Part of a small language model's weights: LayerNorm before each block, 4981 steps.
Each number is 128 + 32 x the weight over its row's rms, rounded and kept within 0 to 255. Layers, rows and columns count from 0. Numbers have three digits each. The size before them is the row's rms in percent of the matrix's.

# layer 10 attention query, 256x256, rms 0.0626, rows 229-255, columns 0-255
069:149177152137118120142153099080127186150102146103165125066118158083118097104135122180091085133109089109073117120097137063143115115149163116088083126094142079103109144134157116162115125124050075127071099120088148125124114117108148094130115147147126140055169112158127148119159092072103163100115129156145091140168103193174112133132061101129139197110102131132199109164108133077075128085132080115121092099178121128153165094034096136161156137120131140114151072164091123150092142106098126197101148161158137142212113202138152182176114228193130145127137155136190155114152105168157123144118109141146130107147110111141150179116142131121144079153152170150180191183129124108125166105143141154181115149152107136087086178100132111081083115165117119148115144164153130082110143136145196
089:116163140134074051118106128147129082130133137168078150175082118133125151094110142151107114216172179161090142074035114097162158110162107180099144148118149133126183141140158136081110089113154130131139168120147157170115122112138103119135145144053095138093081118165162159160123121130152191101166136173141134197120145125172148142157096143076079128146169168116160152061147145129170122171150154137136138201086121136091120151146163072141036085109097123115111039153143061176157147114142202075139123148158127119118066103090169115174199086081131127128148114103105134128065109129182125114186118178149085095100118122120097100112113087105131154098126139113117113116157146146148139071128070102108102106083131132178129092126175122138124136125102111106119123171169190153138146104133091
074:136105157105102226166184133071143204080100086145167117094104112051137111149114160134075102103072091094119130161182125095148108119107122115106115083156108106140093088073112137171121164145107077113076112114123097092165104127125146141149145133203121115108144120132129136128077123120136115158154113151165092057142103105133118141145163075168161160149100117158105112135095135104112121133114156119156148141160135105128180055038062127102199163142105083101152195131125136153121110103180105197131122090097108132141116168133109160122060136157175096115132136122105144125180133112128141152097108121078129148169115096160132130144129184098190092205132220134120141164096181087068147159111197152139133198125152101110121117167147177140127153118123176104080168129132120121124168134153167
080:119144164148110101151122115170124123134163162126128162155129094177149133124104086123123121196165166203064075111038119101182148142152134147134140179095111157129186107160189080065099088088141141100098136106108155181080140125129115132143131125079053123073077167169136174129145153163140160085069177158137122178163106120180145172096101143084103137137102195126152131125117139151148152138155126119136104159090082163097111133126093114147045072082124122145100052129128085130151184130129159058147109181179116121100120088107113089136181112102147115133170113077110168152117100090186077114130163177139113091108113156151173144127126092134133174127079099179109119110155138123162145088127071128145071061093157179158127163103161105111117076106150128145129144145156153153170136132113087
087:097097118125079068157115117199129134152090113130174210048125178089138112041122188146074097131145139134128117106127129101128140089174104150112119079113168131152122149118139113114128097109125098140159124149160147100142145120167156133173146181112164139137143136082153127200108159077109214070172111176147107158182130178163136149164090117158092180157121143093083129079129143080145124082088144111168112160132082143153105145058110049102104084127067112123147165184142110167107096134142131132143139114102177137137182079102144145136114192128092146147190166105086128168155130136115110142124115157107128176082096119070153139108134097133116164163140159095048132126094145120102126139143120155085140127140087120101124141128058125170160152150145097082092158209176145079123114170137180
080:155101157118099106132119078167143140146137156152153151160144106106174139065074120143114130231132161125070070141046113070171170111195102166136105157099139111103168146164169105095144094131158122145128126100139164138068142134103128120135155168080074128103109115133115110108091097141122145097106142146145123184175136125162182190149134122051059183117118165120165145104152169086157105182168138091142067134083143135088101144111115066131085052115123132168144105178108076129134157132130181115134120153123095166096111095077120142128167116110147123124186149051143156108146105137153065180140157170174085098069136199150158112099143088123096107098097160089109158144108149119128168072124057131165090073122138143166131118082137126127116128106155112107130170148136190136161110137114090
088:138123156113125154079197106112145173091106153209155140107123095061124150122130178133053120090139101083110127156162102087120102091112143132155142126132106122144065196119136124132133134150047034133098136144123095094142092116142173192125205147156149145096131147110148182152074101096082118170126125122112126122196149126106129130166161117154128187133100085178145083146081135102113115149141121105100104158143143120114124098092133105131181098145080156118124108200129100171137110115125154166101139078157112105189096173114111139148107107208163118132152144108082142137160085178136137121102105101119117167203103102146139145094183183089134081165176204128148148151082167109045119164117162152105120149158143113107078138149130154203109129108177118085093170115126144138170182155166130
094:154126139142146125129075163109138077176214109101095110200149075207143097136124064094191160190148132193108107113058140142122135146128142154143182156082106145105167076140156128091095101134175188140115127127118154150059162159135119091152117109102099135138120146142121123119126146191134090097093143085134144140113127121137155122119112154087137099106116185112120135124153104198139133166162161148138141100104147128102119166174146176113086133075188134146117069076099125104134154123109150104140097148174136161081128090157153081096130087088180125134108110119169145106095131086154068129172153130133091107107149143148123096170101075143124173092080062120147068077188111161200135103193074111168129091107142161178137142120148084079126113121139138192143088122104181150142123143071068
099:139115130143120133155116107123117127108074126167107110076121140109119145119114136106075087101124087048134171120180136127136127062138081130113075125137129082146083169098103142164143144145125070146158075188138074089193067169143147114115159138178154140143129104122148113116174124072076172155200108154118127112124142152065103113150137115195151114098169081172107147153121140124116093065117127102106154107135181151143137104082130179093134160203051074077167165126150115178134086080141148143118141068089118144146130161139156149146108171148082157104116127137177106107181125196077144144141121119117155132133145091161120161082140172084154044114211161143117176151079125109062116188100173163100135163138121094080110128156128173146120140195167106119156138166127115122117125117156170
087:153111101157133155153097124151137122144100145117102075156174105134190148142103109111161097215163156132109080122065140143149137110189110168089105155121154108094124128138174123114144139142175125117100088115161167185082094165083084094138102122084067125145152128144091141053102113151151116085117103138136108160115132125154159146127172129043077179105119117091098159113183130130147098117143092134167063128128190134120158173089143073139108100138153122148101070122127106079150181167083118094179141143108115134109135058107147185080159174162101168143095117114132191118167128128168109151140137092115135060091142225133174147119173100124124150066088135050101166106131092108158123105119080140149075129113072111103177132141114076110041185126094089137166132108122128145138137106117091
075:144117122109158114142103095102134130127115101197135176141113162176111181098069130088068078144195146078120111176149114099119127083159130108119067148136179089120013096107143127146137104132068090096119111125159131107152216099153164147079172173094153122092139125112097162133074108131139145157170154132130100122170119137089156146139128110139136163127100133118122092161175196050163118121157095131128108124144150137099109133116125091126132131100071141117159218196080194139150099131126114160150132092123123131143168132121084176114101100137139091091124177146128105133132121181130142167085110085116137190197114185157125157150126139099100073171154145118102153174053132067065132119123121159091153161166147156064073137148109119157128176081126135108148167149114079182116103155164124
082:124100107150117160001115107088104117135166154140164133119126152122143111106189125161215197114089108186159123182137152137157081150081136103173117089104152137109155138162144118181138155108139148117074192142118105087165100148122133121127097105097125110156066116137115149112114159151115120090152131103100162098124146120095131088127126137163140061116125133150159106136116115144085195102102128110142073160168060146142193052172127197150136156106141157086117110065115113191104187089160072119151121145140184120097107170165135058151126118178113102113143129154082073173101103162103152149204147121111145135166099128118128136142101140136091116145128195180139077163119079121126141171161165115151099093093188131092112163132125108139135100160150108108053106178083082134095147100114104
097:138186123154128134153099095135110135208178131111113166155120095074154102137130093143110111172163149156163153093111109099146126176117171160150154129103130141140123114107127106078118080198163109093086129096158151132151136068113111147138118122079086111126073136115118175179103093163128112141073070084138110114109096097162126132051168147129159138109103117096152162077103159171126169148132133188102153184080170064151069126144087096051088109135170146107156158146112159101140090178182088099195136195181128102158124160134107145160077102108184145136099120149106196096096181120159150136105153125102101140157094167140166117150109162107142150088059126123157166161184118154118153089177135091095112103107145093121147115106096155165121157115035151099169138101125162135080182183140115
108:109170153152113054192115147074142154148124167115146118187170150126184154127129048116089133139143138139119132136102167088100151097178131146140077147138189129134204125122168190142169154111151129108129106114136115143097088142088066120185112111170087158090158146134113144107150096197110094123091154164138112063105137115177156138092141099117090141151231169112092113111154088084141150105066119107171119119134093158098129087102092144135088163119124090152073121118121135082115182111134132118192075150153163106134143099110079120081102154063169102102155121115129102126130095131161073145122092164145135087122159136132141125111087154092133119118110091109096142077091197145109159109186135168103115127068098120123237105095141081111096113182129157157139104116172183151064166145124133
116:121155183094074119161187170213094114137192148088129108199141086110102069137107084162113124121095084133102137103134144112146136078115081098127138145139130132139114129144098118146054125074198136145111137157074110126135138180088080166152100114106121118104120146175137178110144082157117093220115159133077179111100153070176121114173093144121148162111134118092165111093128142152153126176152166153115088119119116101110123088156124130136107151176100126121156067123141150134130107141135102193088153112105124139100170171119125147115139124139221106067134057158103130108085105132131131092125135157197112112081129159157081147160170123122130151112082115201137139153124175146139153128118234125144086118141144122141142055165159175169134113107042126120093106080101127073104119120177094
114:048161102125169130155146130128086102131130157156137135103135126126095153160176124104134111152122100060156167115118102180101101189109108148119113166150086070155162083167138087046075155166095104114106196156131126140101148096087129203127163132129095068119064139070111170207128074157117103126106113122157102089087086158128138167119099122135191096119149136056165136136104158167146156129175172125085126116098136120160189135126087128141095084113170120145128124119184176124172080154150143113118121142087124103103135111153169075158096087135106068167123110200108086157154168078119178088096164117083155136166133116110172130101144141145140110172162083153128103127171115159142096134155155149124191164122140112162114157123161179070117084065121162171131049105142144142136084133118091
114:104080138127115086111107106161090153080148171158134100123121045142145113159134130108107063110149117138135130121155099135144202094157055129144129114188166148128179099105115163102116104146136132087131136109149123105185138130165097153142122137130107126125176158087085071123091117129134180089132077095070087093139094126092175116058082108094117126130119135054142130088112110165115114103219122108127140144143126206173129174126170175133132120116152152126085141127161114114100090148147111114127081155176179148143133141155139131110160150090189099160131188153125110129150097077091142117178157178051126108126160096058134090154131191178117130147177103153087115121142147092108083087065132155103182183138131155088154153147121145112127199120180135108141180130084136178129139060042108
127:125077102112108101129068176146160150149115127129106159108153203141133123099074073106111177180093161176138146076149176159127164163111207122183159145119110126125131141113131187172167114072157131125116106148133133117138132107113144149156070098149125136156094141146164151087113155149146082130082130123069142103080150098087197132120153148173117105082096141088068098200105128132159120076065143087124126088099140085213088160093112076120158144140104077141112098096127120059090066192123079149127145074131166118141158102167150106104111121096169118195105135118161104153128102124181118177122144153112092112074108127114084196132137110109130155145109164122156175121128158103150165082157134161101135137164146111089198121091199094103205113077128124130125098173135094121156106162152125
121:151156118142185114180157132098141123105055097164131120160101150115188153149116127132151126118120081118150115148132107154078114080113159112147135119103124167166127171214132112131136107132121082135114145107121099126076130111126109124095136165155057068190098176064128137103135142111129200136095134149128134172113123148148104133164133163145110103073107153039135146150167188149133156098151137139109076123083111172191150119116102124081058170119130117082160175109093186156213160135126100139156125120071164132109099120094178136146149201085129137124173090092107094159142176135133143053108111159107157118127143157137079120161117150178108107199138126131107045115177091189153125109122166119080084165072115104112120137110075150150142080126120127194116068152151114149073150192119131
112:167124099086155171120107121114138097133086113110107070117095128114159081096124186120121116120149111123120115120141114136102126095149107079056140110147092111160078177122162122134174070170135103124184103136146151074150197150098162146087125118108122127135086158095174140140209088082124187104164080115112136135137161196088145106080147173092131102157130111110112105147141115171165076132165172154072090126126174126141078099112174084114131123124108120059142082127176146163130108118113118192135162078130137134086115134063133134123133112176139147166096153145158158075134146129121114129100249137087160100146146085150180157089186161137093063189151193107145136089138050148086085135088137154137128149146113116085081107130163162116114208135081151122138114157121117106101167091143170
124:137148149118162103132169085107132132176110167184034112096120166129152126175170107128129184156082119134157163121155162174157065140108122097054185087154075135126135157121124116171122190188098119169145125223166073117136074105128164139135138068134099111150097093109147150166144108144096128116168128107153130092162194134064129052099145151107163103166107090136077119136145112132116127102113130126132147097109163112133140134120147137110164184151092103086141127109147184117061094114093101119121100112112147078102114146166139108147117125099101126195061102143127127129175163102155151163139137102120153122148194080097180172119124153095135089110137105122203066085162157140165121148174096131134183167113116104097135213109070128173091057144099152142075117167113116167156105120117145
122:184124112060144072164159090083148149106078118156097159069149125094133146157174179105111126120164145087109069118109089175129148096103110112111133116112200150109170113093131144098134087155110102124153114079092122129095091101081152066098108160105097094167123180151153196165114156079137124141120083149165122187155138103152130109184167126182127168125092154106132116094153145123148183179152145142091144156136141119142121058147128134108116032085134169161167097100080142111093148135116177149187113189164123121138066145113193119113117140092145129173130120077132138107185133073172135143101103128116136149122125168156167112104131083131212161098065153178119138094142132139151152195160127136076135167092074133136145074160083137183160135149134169165124057178147135096133122135162140
124:140120073152052147079145144116110122124162142067093101131114134172102112163102133127132118129135207092160181175160086146079145121105147125161056096120100139152111181142097083135127148110067166182155136152102137078144103127099122061130148150111163160109065127143181121142151129149129121107133143113169114145075103137080103127166123166150109066109124126128163124124146113097111140067113119084084117137126086138146097140143158163148116117124138111146116135165162076175150111092145197103086107131084142203112087097150177116174147173097173084081080160145192124090144146109043144166144156138088133079123159052166146086098161126046103184150154157120173140096177186087130114165156173185148144103146174118118100198106159119152163108138118111150137063117148137148127134095090160
115:114162160038169122105078161170166163109148118134139118126119072079113094150162124121176133127089131146115081146132096136182077090135129091188143166155146094130122124160152172136083078106210139061143143069110126091128140128124085153166112115107175146120125122115083182094136098173139170085091088132161134161103118140136201172096022162125135154138120170121118106152119152164087148177162143148128081165197127118088153081107098105144123083164111085127109102098106131130089190110086101097170108171123084124087085159101169125142115135125130110202123146162145155137105140115122133137130172104158162072112127117165196192064128116128096152176114171153130135173123136139167158105113135119108134114144139130127084097154159061156168104115113180142098085079175150064138080092154159
114:178193103165143119088102138104174167105170128055124128103176152093142093068127143180118184106151172176107091153107126126138103082145121152151084110066097146143110131096143133167097131128093183159135153112073127084119080165102096102206150163063147169126097128097127136145153154141121109087112110111118103107182069071183074100131153127140120179078174165168141155172127081120155094103095125153151154209146142130095103079161142156098120103149113154117137149111087131132117169099194095112127134164181145096125100120119207124157172136134164094080109111132113132105056100111163151097103086130139107136097152164100125110100151077154088083110136161127149193088096179132102114152121111143130158134125156157095150105147175081140108093138163163080179092047129132151105205097106114
132:056125120079147117104094065154112131142153146128098128122135133075126106201153099092125108105147114110136121106125171100175173080113089158178118176113184119152124162137101141104163171100155127152154083141115105133195176112122101148145167106107074144103134070124145167149157099148086101115079136081083106135101160147158101088079182177174100146103135128112178123133097105110104143108057075061101140192111128207147145118143199135163114080169145138148151126085090160119120120130120138152130154098076128154109046089104185138147160185150118112101131161168197153128107135154179148137102135147085152129097076121139082147105147154137106124134165196183128156162185068125161097150139132090128120057099113100137108089161178108126122144145086112128153147063130074167196091163130133
121:141134137125149140107145139123133177082147108153172156072104159098151115111115160077145100151096080129169118121204104110178103105127232116148115180131078120161109146093095136109087146155112123111099173131086155161079084129168148172138184156151159154168207070066111120141075154126119139116085110117009093135103096110129076153118116178173147126115085124103142073142156159205128174084119150054150145190112150116103139187125088097079138167138187148076175149100082135102118140169089149105153154153120147108165155153109147117103118130138148133158115140118118097120094120124105129082116145075099128109154110151085129183136143196185113130106128153098150147130182131146115152099150138104148119137112125042101119203110132110101155119076139112159115089119133070171099172128092122